{"num_hidden_layers": 10, "hidden_size": 768, "num_attention_heads": 12, "num_key_value_heads": 12, "head_dim": 64, "intermediate_size": 3072, "vocab_size": 8192, "hidden_act": "relu", "norm": "rmsnorm", "norm_place": "pre", "norm_eps": 1e-05, "positions": "rope", "rope_theta": 25700.0, "rope_fraction": 1.0, "qk_norm": false, "attn_scale": 0.125, "bias": "none", "tie_word_embeddings": true, "parallel_block": false, "init": "trunc", "init_std_qkv": 0.0156, "init_std_o": 0.0035, "init_std_up": 0.0156, "init_std_down": 0.0035, "optimizer": "adamw", "learning_rate": 0.000507, "beta1": 0.9, "beta2": 0.95, "weight_decay": 0.17, "lr_head": 0.00455, "max_grad_norm": 1.0, "warmup_steps": 360, "schedule": "wsd", "decay_fraction": 0.899, "decay_shape": "pow", "final_lr_fraction": 0.1, "batch_tokens": 65536, "max_seq_len": 512, "doc_mask": false, "train_tokens": 903400000, "max_steps": 13785, "dataset": "wikipedia_en"}
Each number is 500 + 50 x the weight over its row's rms, rounded and kept within 0 to 999. Layers, rows and columns count from 0. Numbers have three digits each. The size before them is the row's rms in percent of the matrix's.

# layer 4 MLP down, 768x3072, rms 0.0315, rows 546-677, columns 2064-2111
104:487533504511444549512393508500552472531554470467464452587504487550444564450588516478522490440441512556503510498482471519390469469475421518441463
092:519477391530596474474553569513519475462508514546475557517492449474542443578470472528566495535486633393357485528420494490535436501523522575508472
108:519553561499532469471462491550521606466571380505495532459604580546432517511422394596492519521517569525562432482543416494456527513494474468469502
107:397554557555441444392521530563473461428460508564462511570422475476576474431506462513484394482515463490440450513488520493463449511544491529451530
105:372430435500437464520542485518563463528441504449471412449578465497594446466565581546576549453440488543486476497595458526515501504495606572530532
108:455422446444484507491562521643530518564566545516523584516545499471450555541544540395557542501585530502494442532486542526472548511458485382485470
104:490569489649425443431485503442541421499419492395385381490567574510478497558460495506584448433554510407404493540467563387506472537500534517554437
101:528472520457441486481390422405490402436477508523455567581559421448464520395499565501509490497507406443561666561444571392519533537548519474528487
105:458467522589488476515542545454368539575419537573479508509475557437470527543551541429552431478497459530508438468525505557570539299507519514431449
095:505501564554519493521511436463457416491531495468554473463499406431495485552508521509572489514429481558472541442538536503513557564526522549445520
108:459439469434465477459564458509555445412502406596536543471507506446537536560522389505371440567451461474360443482527534571485502430565446526409486
106:523471543507463474505503466491529515506545511389472531486494553518515513467464564490525536513523548456383508485536451534460546695506457531491428
104:377522541539455485475455505536449523449546537465432482594471445535436492483472438479479490477472493451481565544484516507512517447479490510528507
094:577469475550408504482469391525486486400531431427475401337428485518411455531417643426497498521490563517397421568583491522542491529470568470477568
096:463466470498513433507537573467525503488442410498422455437533398534398471533527491580592475483486479467483483507468525390429560519456505483587555
096:528584415504515469582522519536595546512512498526470441455539563516583495480499575459549647607450490627533434466439532584461467451522496612418494
097:555510460502550427484562560477433413544577547475543444488594437543482440532452441593472462484525537484388442468526507405508497461485485550429642
098:563417543455438516480556440510478459473415460479443425571398448467586514449587549400432461568468491508542550527495582459474442659438461463518511
101:506489602571649571484518458464584469511489488536510483518523473435506486507587476553443624533531494500442551575498552668506439399555491604511422
101:542402471519602487483594535471527562567535580490478397350577545571466503562504424506396429507548531450463522500499489510512469502436521442552439
101:557486533428431495437448375482486473556507473507518504620571551516442482572497460530492510498604436523591527497470592483490530494507397520534432
103:432477492421512435512500581541575518516499552463426539519445529434490438511494489503565450491526536544470509481564638418373547542512499507384545
102:487445370435480465487356460414536496384445422513492398514432517541544546513548478485456435583485472494497518612566479451501503491518548568512501
096:489578529525514505544587502530527476514441587475531494476559506427564497478488523559383504479522415537493475545584504401420548454492427542473461
107:529462537528446427515548480522474500519527458546605512588534645563525485474569513502450556514529515514486530492529452495404553489468469532449524
099:501497481558506527470426491520508424427468498534528463533527506459535459614421476510569469550501491465435465435543465427524556504561470515488511
098:403539466471631483413563543567495591547516464508471546525485407414598520541456494540434547524492523440437508563547478435588456366505473445435410
103:517551529506456407537493528526491531502536440467560474529476449434484609524488457504538426453487565509500444571630451511508563550442425486467520
105:497519485501491512434503533414540414467470583464511503625567469545534468406502524476489605484509451508476487458494614477532523413503582523552512
097:502469501518479474531467559465510545523535528584430472473544445407527480544498529546478658480511476540505485469484467582542451500565522489586444
104:569533507464481538423581480524522489483462408494511455631504499524413473357477557446578553498432526500547475526494466510544519566421614595468558
094:483463533549527609490550542492444455453449452419416535496612518527407474534454478540542489408556551524470463500552421421476547431445334515527480
093:434416488490357438506592449444524501512497486463482471445478564577434465490469500562547431530494458448441465553488509462509466518398649441504483
106:500525498559512484542465482503482495489531490465490556573568586529544483574449541587461480493478591420479524523478569543529627430616482565526633
100:517440516533511514547409456455548576458550478562413529515361476406562484466566487498490423537516478495534440553473584534535480507542484457570467
099:532512564473517565522458501529474520569538515403381568515543429449505547478498483506489590529455453434440482513496492379550585444548505436514582
091:438484546554494536465426502511518460523430456444536516503417499462524418448505469481416415585516480558532561650464516420497453588651551589597443
090:424490443531517363425538476520473525461460416481529493534472558367576453508412442551423504539494557370452458553534563486523464412529481403480551
096:414422565545375487542492501505525432522526544519477565510549543515531561498523573443506449438593478440447575584478485396446510554586490552609438
100:457450459480477452470472475535404508524513491475510533526413533556583568492526559572548445488425566495510537527401508524495492489487487510584496
099:467534500473541460475412445447568533539553489516392502586504458489551490519454464414472496531504448520538555450498481506487456488460478480519537
103:459465466598510469490489385514518509526546483422473481445453382495533577556462529397410455548418529465473555482498479519527594542518614554487521
094:519497557397479590516526452449437490564419475463522435480501570461613491459544522487521556469497436486501486422502559416500502599520442457573481
093:527540571510497586480495424392424456519481471407445549471445469403504556433532604512546431502412414479532478550489533483499374554504523344581495
091:538565532629450350499564646460494504510613496535464591446431501550520507592494576520518410588472500514419487541579467495406515456514496502512542
097:506473572454504508519551500405548439460501527488444476412542473522457517528518455525571522482456527477534609458495541596545609564481518587486507
098:525455539488522549473517546532515511482605573450465492549533551383412416429459518513449561474490498579524485486447536477462490449494494431488467
095:538441405430493523580519524428516475509446491531482497582461546494523534556519445482529441551525533421392555488491428513468427455504502560533388
097:447468490594487486490539530484564532594579467445548496544460509599551558549491501399515400374462500531497493482449332515504381386486488526568495
104:617465495494512478449504493539541491546508523466490489473534409433534476409442505564472495509503532475521524529510516482449506496483537477517517
098:408453426495555467487520578493484409619565526529422517487435611483523461433511443494462477498556526512453481502470590389529512524469484483551542
100:561542585457495571512461488578505548528546434549561458561495499532467510565553457449510441520502583467469566540484530538581462516456503475479529
092:552532510405424576579508531501405450463440489520561587460465537539634469533554454528412533432545453451548605443479578453448424525489490449498524
109:591495532547487509470389473491497565510574471531481463521508537442531465575621484545441553444501475487555538456479449420523533571502458364462514
104:557546630490499538484506435448449539490556474501563465514512483505509497490488543495456546505531451489444416548486520476450502494562590521484433
098:532449518502382416486500543456488449498436525466455433509491513528423496516517556505540427549525463556521496503554568485493480387474457640568558
096:511455504517527520461517470612437494376545470576524516452514492496503500499498490568425406536459552487465479552504531569486607525499480428565495
098:526461486514435497597440508455505494489567549391501552496481455470472399492512523550438549434483559546513465485508437552453500535543489472454554
095:517474544473449547594461584500485449538424480492499543449406536433594507472546499439471506435438489497543488506457506529485583432437558567505549
099:482471493405435508545480535560499492469550527526467462456494511518534467512519505497537506498522487506453600432479540449451551580477533432501450
105:528434446434507447446507607514491561587552515405471469423507488490514505502500439504542523509482540499488544512528550448493476542466417525589463
108:475580487494514608518520416491480485532488425497568595440499420455562553459401523550433505440465476515423483473499457494500541596545485538475458
111:554480521436411591445527459520399480450588496453521551614481471364472547520536447565487538542487567487580428484503546629571486487608515518538412
098:487547502471485460459497555540441440542397501522522560527569608466384534503474609505501430512579493446432449549515551480436518435520512472435515
101:496512498528436483451641534588526516499496453543509527450527500586541488562481479567538568505550518450465531520494520492523487504448418455515461
095:488522540432514469540417498447558507441443518453493454523531452462517543481520557514604535454587566418555441521499550528495554513497487484534573
095:551447526533528437462575460456552464484492489402488445588431459442475485515486535446493559480532487549492494557443521443519520549409524514529518
096:497441546530463549480463522494540468549499453530528527584470459464530373487496452504599450541489358440462520571443508457398452416481470508464466
098:469503452510478516569502437516516535476432449476519495570480545449601459476488382578562439501509510524531585441515538576520500499434486429451512
105:434583531476622445444589548495461528520479519479524498503489522496468492466539542525462449479591568524548396477451543438567466585553485501532498
101:518580483514595415516516462488507613450444449567526518474534499579474607547495433447492503575455438522356523476358509507516533453448593501436451
100:576516558478461550522525456401529484533504489501485477548472494545558506571546517471475527532577443528489523454537476543562485445512507460576382
100:527543526535508599540473589462543454558391461515434527422514425568469543485543426543530450470618453503513487500426464551466419431523409547498532
097:539474419469501540525403564468542474497529528481505526498543456421465455443425507512577354478484501510469467566578478454522430569467404389534533
093:581507489490424467466478556531540540576476468538592518523561456509507469473479535518395488383578493500502498537500447430471541555453493569514591
098:501491466506491487499527552461559544484475522524526463429497532525460498408427533462544517473540423413521522491471475380438496521521536468456482
097:437487501491510519514457528531473507442528484604483524512474606522506492379469502492527564521538544498485437537463510561509448488476530517527507
101:536540320536539527645493451346553466597439599460556546578452478593545468432593459431414478428566498444391493545515462493597419572544541492557487
098:476475485488475528498444536479433497541419474535525509425544478521462528537517480466542560489464482516393512574510498531408450556566532447515504
102:541558516521446567611507509435512541471495472552449457441543502476578546481498523500474478436565483499532544498466536426483470499456516433558555
102:457521591469511546499533559554532552512449502573481414458488450505455452582415587498537492461493568491539520507553480486438484358516387537468552
093:446510508449454431444475560527591545503507538510523474494444552491474466455433467486465544478565501437437560388361499396572472521560513577439510
094:375576564531503465473440497529491521583450534479508575544578503552446560506502518537566449479519553359460498554392507479493467539491505544523536
090:478503518526543507452501480529575460408519518486580472456556593496382553505513489519529453422453480462529496481437427423511447510490497543416454
098:507507523527475473425440493451531569418523515458508447398395525461481496474463453423423584540509482473495551433565395497503443502475534501494521
094:429537480528451564472497554466422526508530560442487423502541488559480478512402533405463425496516502413538538454420378562494424512482551474470476
100:454464435532449488658558495558334497496446468467549557490473496508605449435440539454520501547502471476472597392559485388552440513496449458516469
083:572572471586472475524460502420435567486375482477529568466477424572503439482499568506567545498547440510439499450503519495516462503541481439447437
101:487426532557495445372476477500447597555484518568475472520503512447510507604522459512563453522441533525517481501488518514535497484502532434427507
104:484594408506589597449537524551504422463475515504546582495472395603457452446490544482423505543546553581567506555448531589463573572519543395484482
097:623592491580552536524457562528480483482484527546545484453543457425597471445442543514425537476482486519554547524558394502477438434515547377492457
098:511571488503546562493477499471568479461487423534490494589465409523394457517518506515469505549500505473470541482530474589603494527435454506467467
108:482551470522534503495485521574501476488497490485517483503471551480534520474480449498491497519512531524490490517503461512445477452566539450519641
100:509498470502595565495504508521502429539434520490483491524401387495459468566487478522516475520534535526505448546475468565497533457488618530415580
090:479487420490508528556466466496526478481497462508498378553499494525506575551519419519479475425500493465515462515544412488532503453452488560537448
097:546503481551532464475463504456487572439401533466420417447538478549417480535431514430514553460529624492455480559393533477493475627532520522538543
108:429449510363443609509525482416477506466504526499477412514585543479541483469497490567562479517468557593528534474461454467483542487501564488492546
101:598530383505539453572517531569516500393491476447550571556544476479604537557568506542412484502415575480487521564379493481517523486481516467536534
097:532466513485519468507532513453586505494472497503432523509560461508444439578503578558531516462491587431506529563503506534523425429432481608402509
098:496682417470513432519519535522518509431481529507454444553500601490488434542424496466540437508577525527465484540415500481498444518544554513513522
094:551473587521568546464609433413595394533551479498529554588414540502433524380413601531554511505409528577559559463447497481479575564522539459479639
101:426458506474487427479516472524493438506444554560615485507520468467427521411518519579488465489522479501529524464484488396485450468502428554482540
091:462450571493462499510520474466566506420470442470503519503451411538438502420456464485455569454477500456597501474479559469497568587563505422490592
097:436467425459596441580513559511610544542507570499455409526554402551473515473524421448458453487466534482544454564622449488409522596396455513478547
102:569571510460438547498424519484423462528607543439543461611464504459491518438459508425429474500501504479440454450501433546531504578549501533536560
105:496486496469552461510430476436367517640463590469558473487574524469431511528527534435522521499467503482503400495521385595510524562558519467464507
111:469378473542501604517493456433457515476464493520421517471519568525456471505553537467378473625551478484452469486448465558557485599517542337463379
098:546483559481523589599509510505526496443566617408489605507515473436562436446515467548506538479562467450392576500516478438531547533567489518554409
103:547510543471490507427493545548501532444605532476464496489570517411489512506543562496551559432484530480524491545591583519450524539511512544358502
101:637574510417415453470404541529482571514562510451543553488445496407589435557458498516469526473558494507535520493442528520498489407483491486553497
100:486460396576403580530431490478491447463525500526528418397461571557453521443479573469494567573584536461507603476477511525492485466553575551523507
103:527578500428489526562518565480555556451507441507472556511492580554488498479523461532474502393526554474515452476490487486573526587563484537511480
099:516576432526489431371434436506478418497585453416523337568534600540568512460562536494511526468577515458429520496530478397450416487450462547504517
102:606474446471618518509467485535562500625459488473505607604576406507610538478508474539529496490456541554486558492491523515528479486505513490537426
094:472518485577528509544522506547502424586595570566434540540523573469497479457495521417428492441458462472528512492476546448511531710463535451521516
100:471428449530487527474445456498559439481462498412501519465550517428412485459514472468536442465494543462493551481514506479516547476500443442529513
100:531453485528481471404547515481478517518511523426463504579479566460496531430466493476528525502503593547546513550508491548562482467501430458521527
095:508426514435575639507579511563456530441516493497507521480493573500506490510509548526506473515469502440534503551437485490480550502515528638437416
104:647512525489532530504581430481545509448554523409378460602580547483409488511528431472580439504503483479488548420444523470510439429551524458537450
098:503473485484552455506512502538626472466539528552498448503495459531421454519475382472418464465343556551462481402570565586453515537460482527458475
097:463436391489548520547576512560527499486490529483477516596607507553374503608503483490477460533456543531531403530473546380548569469616509546482477
107:675444438527496534424460473433475444416591552459436578461551401474437514446521431549540539445408473453514484502567478458525490554496569475470495
099:489498453590608435471507465508464553514460484445535445609544545588444486537404366543528489549528451555403438452485452459499556459464516466487518
102:470518489466488554586534498554477454399437478471501497483474498501474502462378436500524459432523479558570443532545455437400519371496457480463535
099:508498531556424510539458504480471476569439462522509418493555574494573554496482540473575520531510492502469538531480671407477408455475510525443524
100:504523528493485426496416503549549513493541497461510525502494494508525441531544481541533503434460510502505486525521481532470578470580455383503540
093:574495364513471465452486491480518507470532461584534506504451515497539413452534524555486634539518557516563429567515504599413624591515469427498515
103:537538490496502502475521497500500491462483517438554473466487496597496550480513527463503472442497594444523549405342463462609442569468563482568472
096:562443416495502506604489379597492552498465528442515464493441480513483536584542546544498459499487575579474497517463463535429571507482458499476493
103:526603450491505518544488530493616547494498467475490527471519500498477400363509509456428492536408453508527552490479539527509466542560605407487506
100:432486471480388452563510542552483487567476591510530583468468525455496411522465485492463508496608516523404458510554436566475521531501456549439511
102:501482493511540445550452386397464529500494504578480518422498440557492482426513561452434462508523489509513508561590444525575451485504477538472480